Weights of a small GPT-style language model, trained from scratch on English Wikipedia.
Architecture: RMSNorm before each block, rotary positions, no biases in attention or MLP, tied embeddings, normalized queries and keys.
Each number is 500 + 40 x the weight over its row's rms, rounded and kept within 0 to 999. Layers, rows and columns count from 0. Numbers have three digits each. The size before them is the row's rms in percent of the matrix's.

# up: layer 4 MLP up, 256x128, rms 0.42, rows 115-181, columns 64-127
# down: layer 4 MLP down (transposed), 256x128, rms 0.4, rows 115-181, columns 64-127
# gate: layer 4 MLP gate, 256x128, rms 0.4, rows 116-181, columns 64-127
up115 112:529522507495487527494527474508533588479507456479564523540529531522480542524535507521529479519564434480481395509559419551456544495563494437492487486425476507561506462534525546532517538482500516
down115 104:501519485507507481508526471497579551495489528487544482446485555556450493568550466474534461498450465472442483449533440507492528476576440488494551553539439468520428477450497479480576471495508448
gate116 099:503474544544498494410482519495583509478474552446495519556539488543478550544531428510511473485527439535520487547535534500511491470517445548565457510517511435534554479517590499519493434505493484
up116 097:495510509532547459475513483492497500497480429470469478550460500512478453461520443531601474482516519433479534491426502505481558537482516545533522487533521472474447489501597536519485502451491549
down116 100:447479507462523463495522459485553454468459525516544539435513475467520488508545491531527563465510594531468462481549458459460537555551527480530465537490517550520453490510420515476527537525498466
gate117 095:554522488519489523475521518484437464441490451475540529493582529536506551553504539371518481524460395588511559516531482470460499488455483478524522497488480493552540593473480525512467497487521457
up117 099:539511528475535536486439408413464504417532549517414511536567508432474537504444526451518461578481590473495501464478471487437451505493539539521505579502486519490499497483514533541502463479426509
down117 097:457500512504491537544507524501575536466522511517555475487472531563496445532496592498456508474554536542493571419486448464532573571454517571456456517441534544491462511492520499484524550444517548
gate118 093:446405571477526510474495541524491468504526487449514564541489477438464510473478525484506503511513525570496471541521475448490559498545525487508427475525477473512474403516530510517501527543459533
up118 095:486552440478430499489534439474547495512504521540563470493512517540465463491572539572516456494521557423498558476533510545483511482443503507526565534504538506530439489577485467490523516564534509
down118 099:514515489487465492518538534508461469503534512520548531536510517411477527491460486507545505420503428480387578404502515513459434541459536482563465479537510495432510467489545511472546492528529423
gate119 097:453427434536417468506506498524507498435455539512550424468475483551464509508513448504544493510517511479525515503494435487499554581536445489481482430466499513547465534418438533496487489470470533
up119 097:571475512485520469497466459492492431489483545559474493509491460418593521502501422489443484524436442492490515559493434558542503495441519488506598554464478558475592514432463498518483502453512491
down119 092:558462557530467538505518479599512490501417469524448477476475568501411497504473482476504492463504441515497456577474459535470562439465490527509511451488540535476535460501471556567494439500491552
gate120 096:467480563476463526495498539495536517478498477491541436531534492524540489549579424477504512504545527486536483527483525514461506524547504525468469472507560495500510464503530498464503527484517440
up120 098:534549467503506505413578547444518506599534509502475519512432479535546535530520516475485586526521502488444505487485502512464490524465488490384475498547514483509500490531504546496549520514513530
down120 101:427484557452531487519536493423583485429540487486508450496501489539551468523494510536491530570374527504537485516539474513527530506485428516530505457543493464584524499498535543519516564440474510
gate121 104:518462523494488446504554549503421460513501462499486539543443433495457555514513447527549497540451401488546517395530460567543537501503499424559543512512540509491529538463459498503559479513490496
up121 102:482530514484447602442428498522484523509540529538489578517506491497565423510487531501465497433462556535505532499497468502462410537500450522490540547529522513480487548529489509544481401513448540
down121 096:517509564486515437513545431449480467496530435474524481543492521514508480645457456530542479511566465465452560436555486552482559481540510523493456553515512473579485529420483531487462509506458476
gate122 101:435549505526492567463472481486556523441559399518486482512599432533518500563499515540454519464468522483470488514545496419448489515509513465533447544558511476542543447565518504519456440517526482
up122 092:473461477478523481519525418464530489432511522537451437453431487479509485564529420445520537461481569520507513414527559534521380514473463493561481537472502451537493536464524509438551531521588500
down122 095:479571529461454551498513486555512496520523449451534509535527530520547556530471489486424525496474520531458480533535502477562545500436528506520505500576533517506495543530547490466476455417543482
gate123 097:525485515503542418539541542567440540415459555493578503398469483491538486547511468453528523483496453481511441510527465502560474532544427535496493467467555478516523448479565465469484518476467501
up123 090:526490519482531536528485522536592583480510480533521464448591474524592537551460492513499440485535533451471524571489506462572496486465552451419484478441462441474500491554523557511458570474508510
down123 091:468556543489436495546487536501530504458461517475461572490430515489523527512471528461489514435514411449513485520488452541551446522472555518428524510559483542461472507414483546476462515477512527
gate124 104:500478510486594515489453443503436433487499426510501537475522477394458530502520472560498504451504501529501463476540462549447361533504515410523486469468499495581523498548508489527464503588501466
up124 099:475515519575489583516559560492566477458480451477495548497605559486468440507522451541477530435472515534500491517536487473436475476507531500502426416526465534457563518545490552538472477494494503
down124 105:453497496480510471501489481490459362519566534469458470492539485516511514475512477472478491541540517524483469508517506492446565583533528499493444490544578506505500440524437537597496465611552537
gate125 109:545502480496533503577556512487507444541531467481448450481561505476522508481551444473426510492553503497482486506514522436449534519548489503491520518518519440513466468519518451517542539552452542
up125 103:458500552503537484480477431535445531450581522514467461538507445486473473458485490620503537456507520484520553495519501498444456519493503488463457515474431444527500522529543496547515489490503485
down125 097:483534547555485465490468441425515476479530472449520441476446510507507511511601488473461464534469545568471425471478506482456536444546546360545485547488494514515546514500533466437467564503570528
gate126 086:573491479451389526448445537546506507458563497586504515511460572514474556528508469436542455538462471466564471469509529462477535471487478511514445474560471513527461457524544464444520496441496528
up126 087:519517520515489443471557549509508468478454518492447514468487492538547486413514522547489458439467466450522557520572468563449467515451482426479432504487553475539483501468448491524491532478581533
down126 087:487461461551611499431521509495539542409489515518463528476481460484467529489506485430475563451481480519553551478507481561398449452466505462506590498489460470527497483441468524476437498472455531
gate127 101:452511550431517544476558522476593562539456526517543483524525532563503516546437523525518514527456468506495500540544418479471488569511459468498482493482509434539480467469515549458441492558459506
up127 104:484470465440627482478480481447486494456473484466474481501560532457516513525540494571426540463516462541493562548462441549582483506579513429549489522493520500484455534528514596455471486514465452
down127 096:453431498501505437543506463538519489397451489469530470487586485505421521569456524503489467464573472490556503521488379500529535555496506496507484487486525481454453496440481425527548584476480528
gate128 103:426486507577535508490459514457560438533486538495421487518485465461486497563477495495489459435555459484477503479468487435538479541470571486509566506574473536528409498470520487530470551513541480
up128 097:534524505506434505492488475485497517462441576560499516459551630517513501539543477467478484485450467491518522494564514486496481467488510493483530497524468534491471512496442530493546523462451466
down128 097:527514512512525458537482493495469484447529485534478532481466495456555397567507487449486524467528585451477555542496441536492565520481564462508521506470491484564559567467557587525479516502534482
gate129 106:501496522527560542561483497533458453509526523547482371539469479487434557522505456466436490501525469483486442467479499520478515388423505452525534498556554598520509482494474582559571481470510490
up129 107:528465584507545486507454521552529499527512613578533464472426462554504482445448497590470470456586490508491482501456551485572527467554520403491491519459442509494480518479478530491584548527532531
down129 110:578448510477435467467474526452574503477459566479544438479502547480470620517464483493528460558481509488560411519485465478511480514534534524501552500524527523432533480473506582488510460577499548
gate130 100:449472481376470539553397466617537497559510481530478507439598517467493527511488455501416534548487544434478434517467479533479502473502475530543507495533516524529601561512533490479484497529468507
up130 101:459504498480479555547485512488478554484472482492400525479494532516489492536479479511449455517542432473536472499468472524528602599537539511371528462501503483546512550524507530509481537576490539
down130 099:481494519467497505498440483501436498525458513444545529485493556461500447485488536537524496455477470497557493477553490450508505572481448474574585497550496500479520551579507502512486468468471552
gate131 093:464464491545496488465511468507470513484535479469444505459486475543498461529523441465596540531500507482526477474533457513447487448431593521468512516469509506564466451524532571501456424523451505
up131 088:529485410450502512507514466490511477549419586486500513510494521505564456530441522502522560473471446523474520428556477416579501487466483578451509487474507438567473455449494492463456423533532571
down131 099:477518487495440391465513489561495499483481491468567468473496506481502496537506471455566444454510405470519600498440473497508503450505543513489606454509538417591453502542474493515503544478526508
gate132 107:505482507480465444529495468536489516527502487485600526480565476429486530545478491457477504497514487498529494459530465572433502522422532428481493523453513454539501518537519487504533419503523510
up132 099:487524460525520457519500562439508454516466479508456440471497563505425492489583529472553472446431517535469535507543506490456502512506536564509496426483470517446570533480493486484580502461498538
down132 104:550533436554498501481549468534546459519483521553397474499445581564482495515482499558460473512475546487507478513398516478459512537482519568544463449524523526536437505508452528576425483485550484
gate133 112:469483560559535548478503465518487475527404483526546524523518479519530496479534500431558526503476484444597497544562474539446608527546515505458518506590477532520527511507515520494478481472478588
up133 108:482493539614519534485529486550472485477445453545529520542512500456467463508430445451522521495487529542518520512474427591511499585426581528506555477529521592546540522459519463398500534484539510
down133 098:448569475578496508506535532549522564531513464554477495547556522485496461460508406520445487413537533544499533427494502444489582502515440426442442478494519506501465504501477538471423502503544451
gate134 095:504496574374456531439529466518532461499512517495482476442416516513441505487611482529525537479499537515537516541478535465502511492511553508527466499529442523472513413497515472505504478507512535
up134 101:536498427459519523507525506525463412490550454498476514460466527480569560519461523451495554539512513499442452479468533481525485512537492555507526479517390514465485472513508541548570508518534517
down134 102:568441471444537510554395466503536470514504479449467538570489538513500495486481532492395454499439509502562474505463567488477507494529532495548559530506600508566510477497517512529480536534548482
gate135 088:481466426516468538528446511494443478485472538578533556457533501514479536528488525472501532469462567508530512497486529530525449567550521525503527560529600480434460503557498505465473482450514500
up135 094:480493506551463485511542565498477406488499533378454567462609467537524500482497468492495528508517530515454485522515538494557480551485458443452503485519483549472518507530530537463532569517547491
down135 104:529505459536460401521470450450498476492459466494489487469546506560543442527524475479526486421567521512435498495501519501499519547504479530538528556540478482481527425548546481564564483529567456
gate136 092:413530558449530486506433559564491459517522485514489531522446491417479491508471546519489561540534513484496487468448500567460552593485558438529476578511493507446468585480566529505486512467517517
up136 104:584449496512561420469475437488502543461575472541488543555556480572497580500487535532437509561464531478521427452454517455448492537542486562523434546483546526577503547454512533493543517508465581
down136 105:519468472597529471457490475416508519438515458472488491557590524505483528520543510556486509535529446490500507499492526515463587443471448528524509472476510477529504514468518496497437617484461538
gate137 109:531556488566522568554494432466557494488504505528455434493490529490499542514474521530531492505499527457489525474577504472506536537543547465461477454506510460490518534486487523469479418586463481
up137 108:520506530479546538468472464499458582413462447548459521573488446417606522538500516565449542581519515465490534619496574516505496431477460544506476488491459538451439527517468470500570525581488511
down137 105:519530508462492474492509535505486550539560423468528471528461471495437548516503495444468480466474460435537525508561448547474543436491501449563444506529449421502509529512536500481481560537462480
gate138 093:504511490500491516511475483479505493496470533501471443492489513488500432586540467507474482524527546476440517498465530557448473607477530569545578458509570482517422530502485506478472532486475477
up138 096:552443436572541500507529507527481554513537435518488559473467495451530469527500517524519524482459530510537478567474532452480464493543432528524497470549563581455578506523477451497526439475485571
down138 100:525473560523511497494569453542502484572529459401538502480481498532504460472542491490518518461514493542498514444458556493403482519477418516483481458498550510490474537541589435447501462509481493
gate139 107:460528507532515539471545496514508493484558483434492478389552529558503526533478527491590434567485532482502445533496515540433511533474475480534538443531484478533505521530535546559451488455455451
up139 106:582494439474443477502582481482455504473501434468518504547497570473547486542563515564523529551454502487456580484522569512446565492478489517546574441521551521474506486473487518554478513491480473
down139 110:585480515541512590531511553459467474590448487479528481562519534483470474478513540425518525531504581552423461543500533513487547510483513496564472480475534490485476565458514534388462499470534465
gate140 101:465514478483499494500565496384430438521518474499476459509448522516511503474480502442544477481457481532528468435447481551427534566409463540522494466505528517548538492514507456504471537579536507
up140 100:504431489538571535510458525540539542454428516562476534465501483506485488516416422464442441467555469384454503501490550446521512467482539513477469479403407505510476441520522483478529516392471489
down140 103:459516482558457507504500440520524457546507518549456513472521548530489456532507494521489496508521536525453497430485398547484462529501460459506468422556490466423522487564525506461482434460489615
gate141 099:465480508495423553492490450520460564457444516493483491456476366406477512519435419487467538481490526483459449508532484527479516495411512521529527529431479471553493519492529582514486478515423520
up141 097:492471536510475502491490510511550441468485453444463417460568472586450526493452518525506452494429410470530476464551540495479502563475508531530549515450569477588530491492515540547573399539523472
down141 107:474505515492534528517513504514486488575441570564475528455527497521514484456455458489540545540487539483513552407537524502507488472449448449463462489466484584506473458445416548531532440482493527
gate142 105:473542503468533470457507505479426537495447561505480536481494557500502470593517490497527522495584446479530540541560472474539495592473511480539478421508582511470521576563428484414491499504447377
up142 106:566458500509488553567525455521463575533545456484437520515500523557500522473500498525560475533499493525471495466480493600472529445549482532501513458477522475557530431460570518515549562498536545
down142 107:474495506523424551499524480459498499572577506511505523555496508481511573434459472519526434503519536525462504483523537589511479476529526491518517485528555545485431540513464457443477482531474485
gate143 099:500533528477518534489472476502525485507528515463414483496493488492534487565472548467493514552506496505538511513505501438521390514509529483565429564469558515551549505433522492510562418459472563
up143 106:522568537476405500499480479558504521519481578536562603482516467501499455526462521517526468571543459481560495466523524516561483475491502550491442547439505489557461433431514464520542480513461562
down143 111:521528502424582503432502419551530421458461502471490506509522481560524500510569483487515534475461480458548455497535450484561476553504497520530502580446530504488495543465481467519494479580438474
gate144 100:533463482530451490429479551520614549440471508493526490541571515443483470540481464523506524472473489505478533448527500460462531543556543570491489548492607471510501483555479487508476511562493533
up144 099:485549450475505510458444524537489443492535515489462487518511502489502496480455390421476525585476449509453460499527491562554458435443522431502465499456465560481474498449476526463484465437492485
down144 099:450522513506472513555605519508451532459419514461502492535493530508468490511442506516431539452591490365521462494503481499528490603428504492477484506511497548535463482558459597530533591553505544
gate145 102:452565495533483445467488528480500527508443508549491513467551489392496528500537537558511465504448551547476509541367431538488460478548471447504480525474459484500498500533510548513466508424434459
up145 097:490525488481484449492543536542454499472532470498546561599516465490505525562509542437523565548502557566479554547498514564477414548493491501473537510524534491453478569486495489447459464533504474
down145 099:496396499418438493471485552527498436469534601458538586501463568531510463496502512495489536503608528491563515481570497501489546441460495556514506488492468440493474547462478534558471488531488514
gate146 102:490504493428565555556489497464460499477519457494473471518561527481503573504514536383493581500508478522491602495452506554541550539541500504498508588538475493472485481530488550503534431498509588
up146 098:465553497487566476550508523483533535557528471562496519496520455455454520590480581484511562535511554529473529445558467573454500551542535531518538458502477407504491518559466491537509475525530540
down146 104:493538508485471540495487529419518557436603517493522483490459430553583518486498531488469473486545490518500517493512529557516526474522507530494554507529565548472416458498501498479567515463503468
gate147 097:407433545447464535435485470536474414457475510558549460429505485543543541550432506546479491506463470494509576487520511476467507464563564561462464497466535473557499467513540504369474464498511502
up147 093:485481495447570580457535470524460486508518466410439447508498487500508509554514504455492535522518516508522516433475537443517487455570455489581517457528525474539485453542471518483460431525482518
down147 097:556515538481494494482456434473529577501493507461499521526523491501511433581437446528540451432535568455506528543486503517527550493509552501481589547500471508436536518511501555555548436509463603
gate148 107:505504506489360477481533533513533558452434489502499509467515476510548460519503533478498529538541472447473534532514512515484542503539478509578451538465438560461476473521498529529508474459515604
up148 105:453516433541545476487488527538464387520532517550489509513513511475484514518525490504562510436535488415505556464468559490503464493527436551502522522442569525541541523454469434416475541516525532
down148 110:471502492387526506506433475565542506515473521530402452489490489529514486509566476495529495436470522488528497568572463485566517511555503483527418457516472440469524515464546510465485529450497477
gate149 100:534454558562495528545540537555526488500518497522440476470592426456436520592490451468523481506572566422530490558553530465512543426517423488482491450515475500533535469484477532479504515524483502
up149 102:493543566493535524518534466491483537547435476498515494495501552518407525505515527548491383471552497525568531486485523546570521418515507513459556513478487433586533514389489512525511478522497497
down149 100:510497509448522485589549498506567516505488458452525525419483524455523484453497518494444506480456479528551456474469486464483442625442560471477534528508447515436552502541504467548466485512528566
gate150 092:520488554493526591525527510565543490530459506566492519496424565499469483528479487454536513521525474464474530507581508488471558534550426503478562564477517481468456391504525517464407407504491504
up150 093:527487459434466535497500530486507505496462536490490528455490491493430520616542555473514412565552508459461500522454458512554530484513524576455509494456510469504460471478521532445485532475506521
down150 101:504411492494544495487521495511474532570534576479526489595501466502447521476467447527478474491477446482480491526485477488524551495516455497436551544505460524440455485546522459437502509524461559
gate151 092:529523521452458488436531461448507448487523516437493458511473454500530428562522579539514469476520534486569450515507530482474502560532508518515448509570554502528457415465517553487494483511507497
up151 091:527491509552522511563480502570573488488525443463510482539584553460541486441573504585545521517472578473529510498513515471493506491491521553509496463465435527542584540515485482538477464542443525
down151 094:451543428507432483481539427447510485529464483504438481466575487538505600495556517499390552536485526419570482545471518493473509486477552510476536536478519566465502472518533453430434489535469458
gate152 102:523554445520445480472526517496420476513570499510465504493495465571522433528439465440431575521499465495510489570498525542426520557444479508518530558510547510484596461462600514524515469572414453
up152 102:510518542447434498486503441447556454388492498507413533469526503577458400548431420516477544471422547507519479500489467543477533518540507535465508504552552532490503516424497457523529488579455489
down152 109:521420467489461457519472473586519475495488498544493546572490456481486527516534510454497499582532532441464425497507453587454629531493471502492471514481424481525479468455459519576597521521493489
gate153 100:429501558545451550533492496524444463468517527525487451503497519473515454539514513467454547628542550441545448477477547471475547547438548452506532477539490509481508484462498527479530557474508528
up153 102:502536535515523487588513583498532526571527502574493579466474548513500466508485457477477513522483527520479563497510450547516474452592447453567467490485539521509490520564563457452434488496526578
down153 096:452483456417555561525523503512523416496494541469500466459453485489515561549475573493438519512430562445459538582534497519533485492517469523488517529545524489427502536409478492489490464496468491
gate154 100:508521536521490495478491503534492455560466510528558502461551454443466443539432502534466517490545444487586444578476499472529533513481557480511477506477465502484466545511502477511463499590494446
up154 093:522487455489457462592497484589488494558454496466463544493519495450492517532491561432430465492473512527479497471476587490548482575525522509505526521512465517547456499532524467474553527439584545
down154 087:464466470492508510520481511556493424480520419501500571508511501531530541487459518556559444506524503466405545557471472468610496496552465547531501517530456477423474527545476500566503443502446418
gate155 093:553438468479566536482537589530548515492528493465530488509522551573582568477597517475529515572480482456478492540396530495523488532476465468496513460505497491465435543501494479436545566549553449
up155 101:550465503484537518489534524491600523463554515465563516456501500527523542549454465460488454515507512500517475519488610530513509528464523525566553560514563485514479515468573445487562518506562465
down155 082:534486509560502540456486515494633532458561501533458612540512516484486478432529502524440426542467500496520497428470497555548541480587460430493546468472565522483459492502502508453489493515524423
gate156 095:517432542517524559514465490527506541472489479537480526580511517522453478484457549481520524497525440495526528546485551462512485457464442570545467507448559563528532468493519536489561538546525560
up156 096:492480475517503445512562581544431472470524470439501491558503455450498542547563525498453533526451466510503473466496567459555440544524478446563446459485468465464500579529491497475477501573514523
down156 102:459513480520497442462517538508513462401539482540519516457496506479558545535554504524471408563482518494545424415449480485499552572500524480446501486526519510485528544479470516460451495420500540
gate157 110:546550541446526579486473433503566506475472543485537471477475503542481522534511525549511460537507503479503504530576521511547456515512476512540570497544503397599492502503481592555433521490516511
up157 097:496508554486482571517479482478529442540462551482555518499495489467452517489549432474430554570494468504536509556534529484505495458492457456557491472510529455597434473510577580512484532513492557
down157 097:500513483494484483542499478576542512556497507467489514466442467486435483491513524421481557488478524558472542505515503546509488515532437523529569511503536605504406500470509475481419612479493486
gate158 097:497530520452485528564549375497537470481533559573490526481540572475532457505518493575499465475554508547500433473516507450505543477507507508526466452544495487534523522541561506473591498531466561
up158 094:440573510475520425464438535468528448551502511423486495463481477500492518543484504557503530478532481438471528483451536538540538511469548551471584526494441528507429531501459508574418526517535468
down158 093:496513518516584458537481551551433480492509524465499509447503569533540433479465527459522433562503542533512389532509510481555407514491517491569509491406503486459550557530555481552451505513527485
gate159 111:492415465569513418509465463513441461515514563440441443422522525540516533543500536483490505485477503481583544506461502498575511553502536519493431489536577510554525465514467512527550530495449520
up159 100:499568555450412440514526537494562437497524456439522532523469552480575397517474558452509582494546503488504525456521491483502574492472501530401545479528559510509483457503484489527511437525457521
down159 098:449573488506490522541532490531536503548482484507506508410510401481501551525533466478515471471535510535463493447498494511381489441516531498485552522551506532472521461552537507529544479486503518
gate160 099:447437469465447505463532531473501538524489507454415483504479489516502505540418530486537535477547509475572462511599564497548433511518526489471441438506510466458498435516424537513534494480480443
up160 096:458534527574455502423541453462526546528505564439566521488439533494481571444472497501566466503503444508493446531485463499447502508534571547569549491569473533468461487555482532426543525426526450
down160 103:472398482539461497442477459559523546538529551414518542501528496532488471545437539499530466451509494497527517538524468465566509469460529544506470472535447512456490490479457533511481501517477504
gate161 102:496487445459462493489533509535489527501576513466515522506463570584519520535565473529489494464517519511524506432463506495501501507471445497605448502407557512542446486496554500493424566460534577
up161 097:391513449496555522518429502545483407439495522470553517578463540457495503469480501482502510466435576455493577521505433561482525518480510504447489467551475549498555462476504512527491522516451487
down161 092:598439511522495495455518628543482493524489499538494534519513488511495486509506501453487521471544531506469478496398474496508498478449487467443517456486466481468546496544565500499431539500460516
gate162 099:563494426519510462493507523480485465521439514533449516417564493392563574543547487460475500477506504507513487437471423568497482540490572552488532400481447464470523448452545524503528541481448493
up162 095:513480459498474515502451467546477589553539507492483473532541506509503528469521459482493517483507544473515452450481503493506476463555539505503487551512412504512395475467521458459585516505508490
down162 099:526495556449441505460533518442536489496501491482544476503499431540427541562433426513501607493465491457592507569453451518445530509521539518437490451597514483515465474450481560482552556516513483
gate163 102:459436489518511480505513405413500531509531510492493521506484466493535525514493476488487585497506447535409485546546510494474590557508477525558530458475443506590516538571530501476489473493462480
up163 093:494428500474504532559460455498491525482401432518504451534449489533473550512521462523453471467461440472418508466445495529467467547506485460474516543463508533492493451456531513481509475502582533
down163 094:521493447556476501497525512528419475518503481550440578486575558423420498457518535504533512506513511571495557501534477465524469540523487508421524430452495477466520472464442475500512446459506508
gate164 093:542407484505406445534531483509498479509483524566500478525510454458437408515515516566439449451496538518507531568457477520503466517547448431557507555506515501548492491468520486506520541481456510
up164 095:617488458502582519476479537479511526514447519443452486500485554460484523532546500525421501478544456466484531420533465504494520564555495506483531540472545497475573506564553511527453517517520515
down164 099:520509490555502482466525448499467451566556560485424488530484461485458490509543506490447528445495474445497490493435445504480492432443529412541485511476480477519452577484485474466513527495448517
gate165 094:512483507484503498582502525401496566499461450537542491547532541505562518481419473504464450528512555549572486539472494471523512521488488530506511542437521535517513566525575485543478507503480503
up165 083:538504498433560508517485517430482520464534463507483449479438497538491549562505459472604463489500555477554476515454459512529543463468431511493576559483544589483466476479437527487464456536488423
down165 096:500499493518450501507585489501494498511547477488463544510479479517461515519539499547530504554538520455441545466572484463432464533486556445573564504543494536497454488520473478549438470592536435
gate166 095:520469553501490442549551509472472536469424477509487543531515449542461574584524560524515454454503423468448507427493539438434478440488460517504453546480552457518556456497467508416518515469508484
up166 101:463509471515442526447656525445523494524562451525535509563514485525521481465565533440504517477575480479511508519575493442500479520537507548504475481526551456500477559393509497496492428462519529
down166 104:527398473503479500449469498476480509485461445499465494528427456503574419473531445450569504538535502449505450510604487528572567517509499550518538496457452473533486460489510569542451534460530495
gate167 100:458530484496467480470484474504521538487496468469528468530522518552388524490497519530511554437488427615557480539539467560429527510506495556459429610472525527572527482422496542513509496527516532
up167 106:477565538500517460506429504408434566516430472493444483470508507483496521473547489563446518541447510589515521547520473525521546541505489509489497516486549600542462534483454497473447555521515565
down167 097:500526510529600497497442512467492447521513521554477509492451555576544572509496566535495508446523492472471484472493539399500501529503491479569490582515496529487469521527489462490561543529525478
gate168 105:467484542505487477521545482455461498453576545472490528502489599563509529518576588477541449504550451496438481497536505452453543530588493533582489537514475497456418526500449485462528512485521466
up168 116:456504460498469511514611484470408549485487435517407435599513512492506473459483567527468492485566514518492563482480534461516513475526484527548522556501518486527537531522416465487461487512555431
down168 106:543427506499488476489449470406499521460504480499517512478460529495484557419607511479491440532518482504475481510527459549531529563570481584467505521531435471494477442480537541528574521528533487
gate169 103:494447553538588469499547493485437461529500479500499462485500475485508454480497464486451541536473573479491564480506532493467486517573559459576487474492504470583500497563464546509553461461522530
up169 105:513491490501501485491458510478545511540469402511535448494478528503495532505493584516521471414485483558509542568439551490536493462481466438435490532494423471427548498473473511527541465538495466
down169 104:522521552484478508507530539498545614575541389521517517442482546506449559463489465453483532478477469488505546457507534497509498458445515494518522502482451482519520509456467458528523530550501464
gate170 110:511496556508476405503487543491475584518493508560525536561530503470480514507551471511475494488499516470478456521498443510494555447566516430475516521536551431502539562520464502585460611588544513
up170 102:536478475465540530519496421519510440542493541466470488476449460512495471538508539531496534501470450519483504471483531489451467505517542616552438532438461656461486495503548520449550395465533471
down170 097:562500539486455612545484479439482509487500538461504566468517515454553455568528534482458504447557574546504484523482497501484513505463506551527551610407455440469520484508525480539560506464503484
gate171 098:594557428515472462499569468504476503511489526546526495531555498552474495528504448482523504546494469425508537557487466543474492478435522525509500479538506547477477538511591482529480575559456559
up171 099:538546535506473442529478464461494503478446547480439502398562508455532539429530482494452597540485466492456510540502514502530482543481515529458539449442534436504543464529478535488513502506503494
down171 098:589535508546554426518473497486456533512455452448539496559481561443496429520583500566462481425496441444474509426516480557486516466496525509498502522565519518511564536523587470438509514494478462
gate172 095:504509460558486461490563492530506498485472535539492452595510492480471612528454533449582540505514499436476525509526458516481497522468547499512503560427389479500488559447478591476495482518559500
up172 102:538484526513458489497427515508518525467545391469521437512440483533493523482511498503486525466428510512567514525355518552518506459566553526499517562459443427473550497475547484532422449490461498
down172 102:440476539473512481545573522465508511505532499459474425522510545505502562493508501493506555518474575363496468544493450479569546544397519504510513467418437543505534547497461519538517471461558482
gate173 100:495499527469488549526489493500470491543476456582490521489495513435525464482413537495588486536474448447453477560553486541480485469532460493542569435525489503531441493460511519469477502504559560
up173 091:529522513488525586523502498558495591507511494561499487500524495467491456480397502534564484546516409456470542513509426548496523521532468500468582522497523515478546438478477544482490558496515612
down173 096:531515475557464531561485531481514524539493504544442528410453462488537495463508557431478515494626546567535572468421472447502482507519528461465470502524507466439579513566556407557561460497511470
gate174 108:480474521489507471533465528541457518448486445525467489495520497482541576521542584521500535563519441480497547495506515475520499472543520480643519534485557512505458599489479514542451506512515489
up174 101:476481549457484556468381531503503447525572478485508506464496546483545429490473556482477488453518514548517524500494515535505449524563540468562499518504521518501455526499464488512468485459572468
down174 103:542513460488479487491556501470515470541539534475544512477437496461459506445534535537474495455472488518535489534476488458517466486483484468476505491529542514490524467503405485436473547493490451
gate175 097:550467536444454430499534496460507563528480493552469472506473531513457464548481442503570454531485527360527511517459548440529486515422519524521508501501544458463506545469448557501504455434585456
up175 097:506480459426478451427515511427456473490526479491490524623499451444489446507516530523571512497464496496460538523409515527444499466444545463487513618591516493482530499503533504467571508508457535
down175 100:487509495479526520548486499486435546504497538493456450453467530477514532524552530576556494561508550411550525530465468523529506514543469432519485451469503527488524484488542454536454438489478485
gate176 102:545503477502466509541541478521440448495446510525490443490480510611601423518568481546513494467538485498519488531490479470440491516426457431506523496488487480486524484394539508541397501537516474
up176 103:508541584567481549481541545475524461482479475462553590497492509501474505445514535525507586494510523471443485490478500485523504512475476474498494506562489541537490511422475461439586529485462583
down176 102:469520501495450494521490550475477487525450505530486574503452507545498464468468526494439485532528558554512559548553472394514532532523523497504532560555512506473469518499512457510491469505491546
gate177 098:482489520518484488482536522491490526560550451570507463542451534591449494564451531501513491488517444435557514539507482495451488513488548480486470508529566431568529532513577484523545492496512550
up177 102:540507439527457513493528514462510505528510460536526419459486524569548543482423540514459515476500479510553454542529457535509528470511539475537485519541525451505488516520576569510533488493494545
down177 100:428446461548496479549465491502460546536525524463487504492484453460450511465507453495481520547487486530523485514468561515484438539513424503477478557446435495432516527514504564531626559556504416
gate178 095:416459516441540537461448532497595505485520502498481451513527520520471619522437542509497516524509479525425486538490543462520541519501477505463528455502417513447479401513564510525496485524604481
up178 098:481573490494515502492513504506424532446536492550471611445519435480483431524539516501472512464539447476500500553550514526471455551480505554556543550476470483431514496549565511468535606515526578
down178 096:476469501514458476548521507508500446604434516496567539506452501528452552496541463474451505566592568566409489470512572452526551513513522482505477486456493572537471434497502572557474515502513478
gate179 113:518424548479512509565470500519487464555468485528498494468453475469555478548525512517460512447530476408470520441536535489510549476573493457455554553405544429463495554409430529511553493448436496
up179 112:465406567476455502440522514462446512551452446493523548444470478485495532605523550460553540516468505519533409508539535525540523516446465596489505466513472494474514517516447458401598434451444459
down179 099:463524558601486516488508527513559438418502475522504475482489483533519540497520543443468493450488488487488474452474538457568485538486496488517526458504508467507470518487514417442571512548432558
gate180 108:472509520491459517470510515478521494487495488500537448451437499459522523469547536463490550504487596441512470517461559505530504570495485584498509441596472462545456571486487527506510487479506505
up180 107:571478462585523519517450441535502516440469491431468523518503455512478463518472574481482572492472600496548511460515501503435447579484466543513462534492453475490501503520534528446522537462454442
down180 107:520463477505588483523519462457494455522452539524540429509436468524538507504510500451507482495500519441532517574525516467477524531474503557480503445544414457449483464481510577481546467430497459
gate181 104:527523514435494543554450527488496473497460471488522480516520468564551533521494497506473551455520549415549462491472474550576589436458454513443543467506479492475436492468456522576499412501458509
up181 102:417502509476511552508487494503481465478547456557488495511456500509545463543568464490494459509499517427461530534471508535493474497504545423517482494524467476477528458485486508501469431516480509
down181 099:510612431535495507494481465474399511471510478469488549560455495488501552492497528495499537472543503465508530476451492546428507586458576462532471504478527555471443445492466532553506547562462438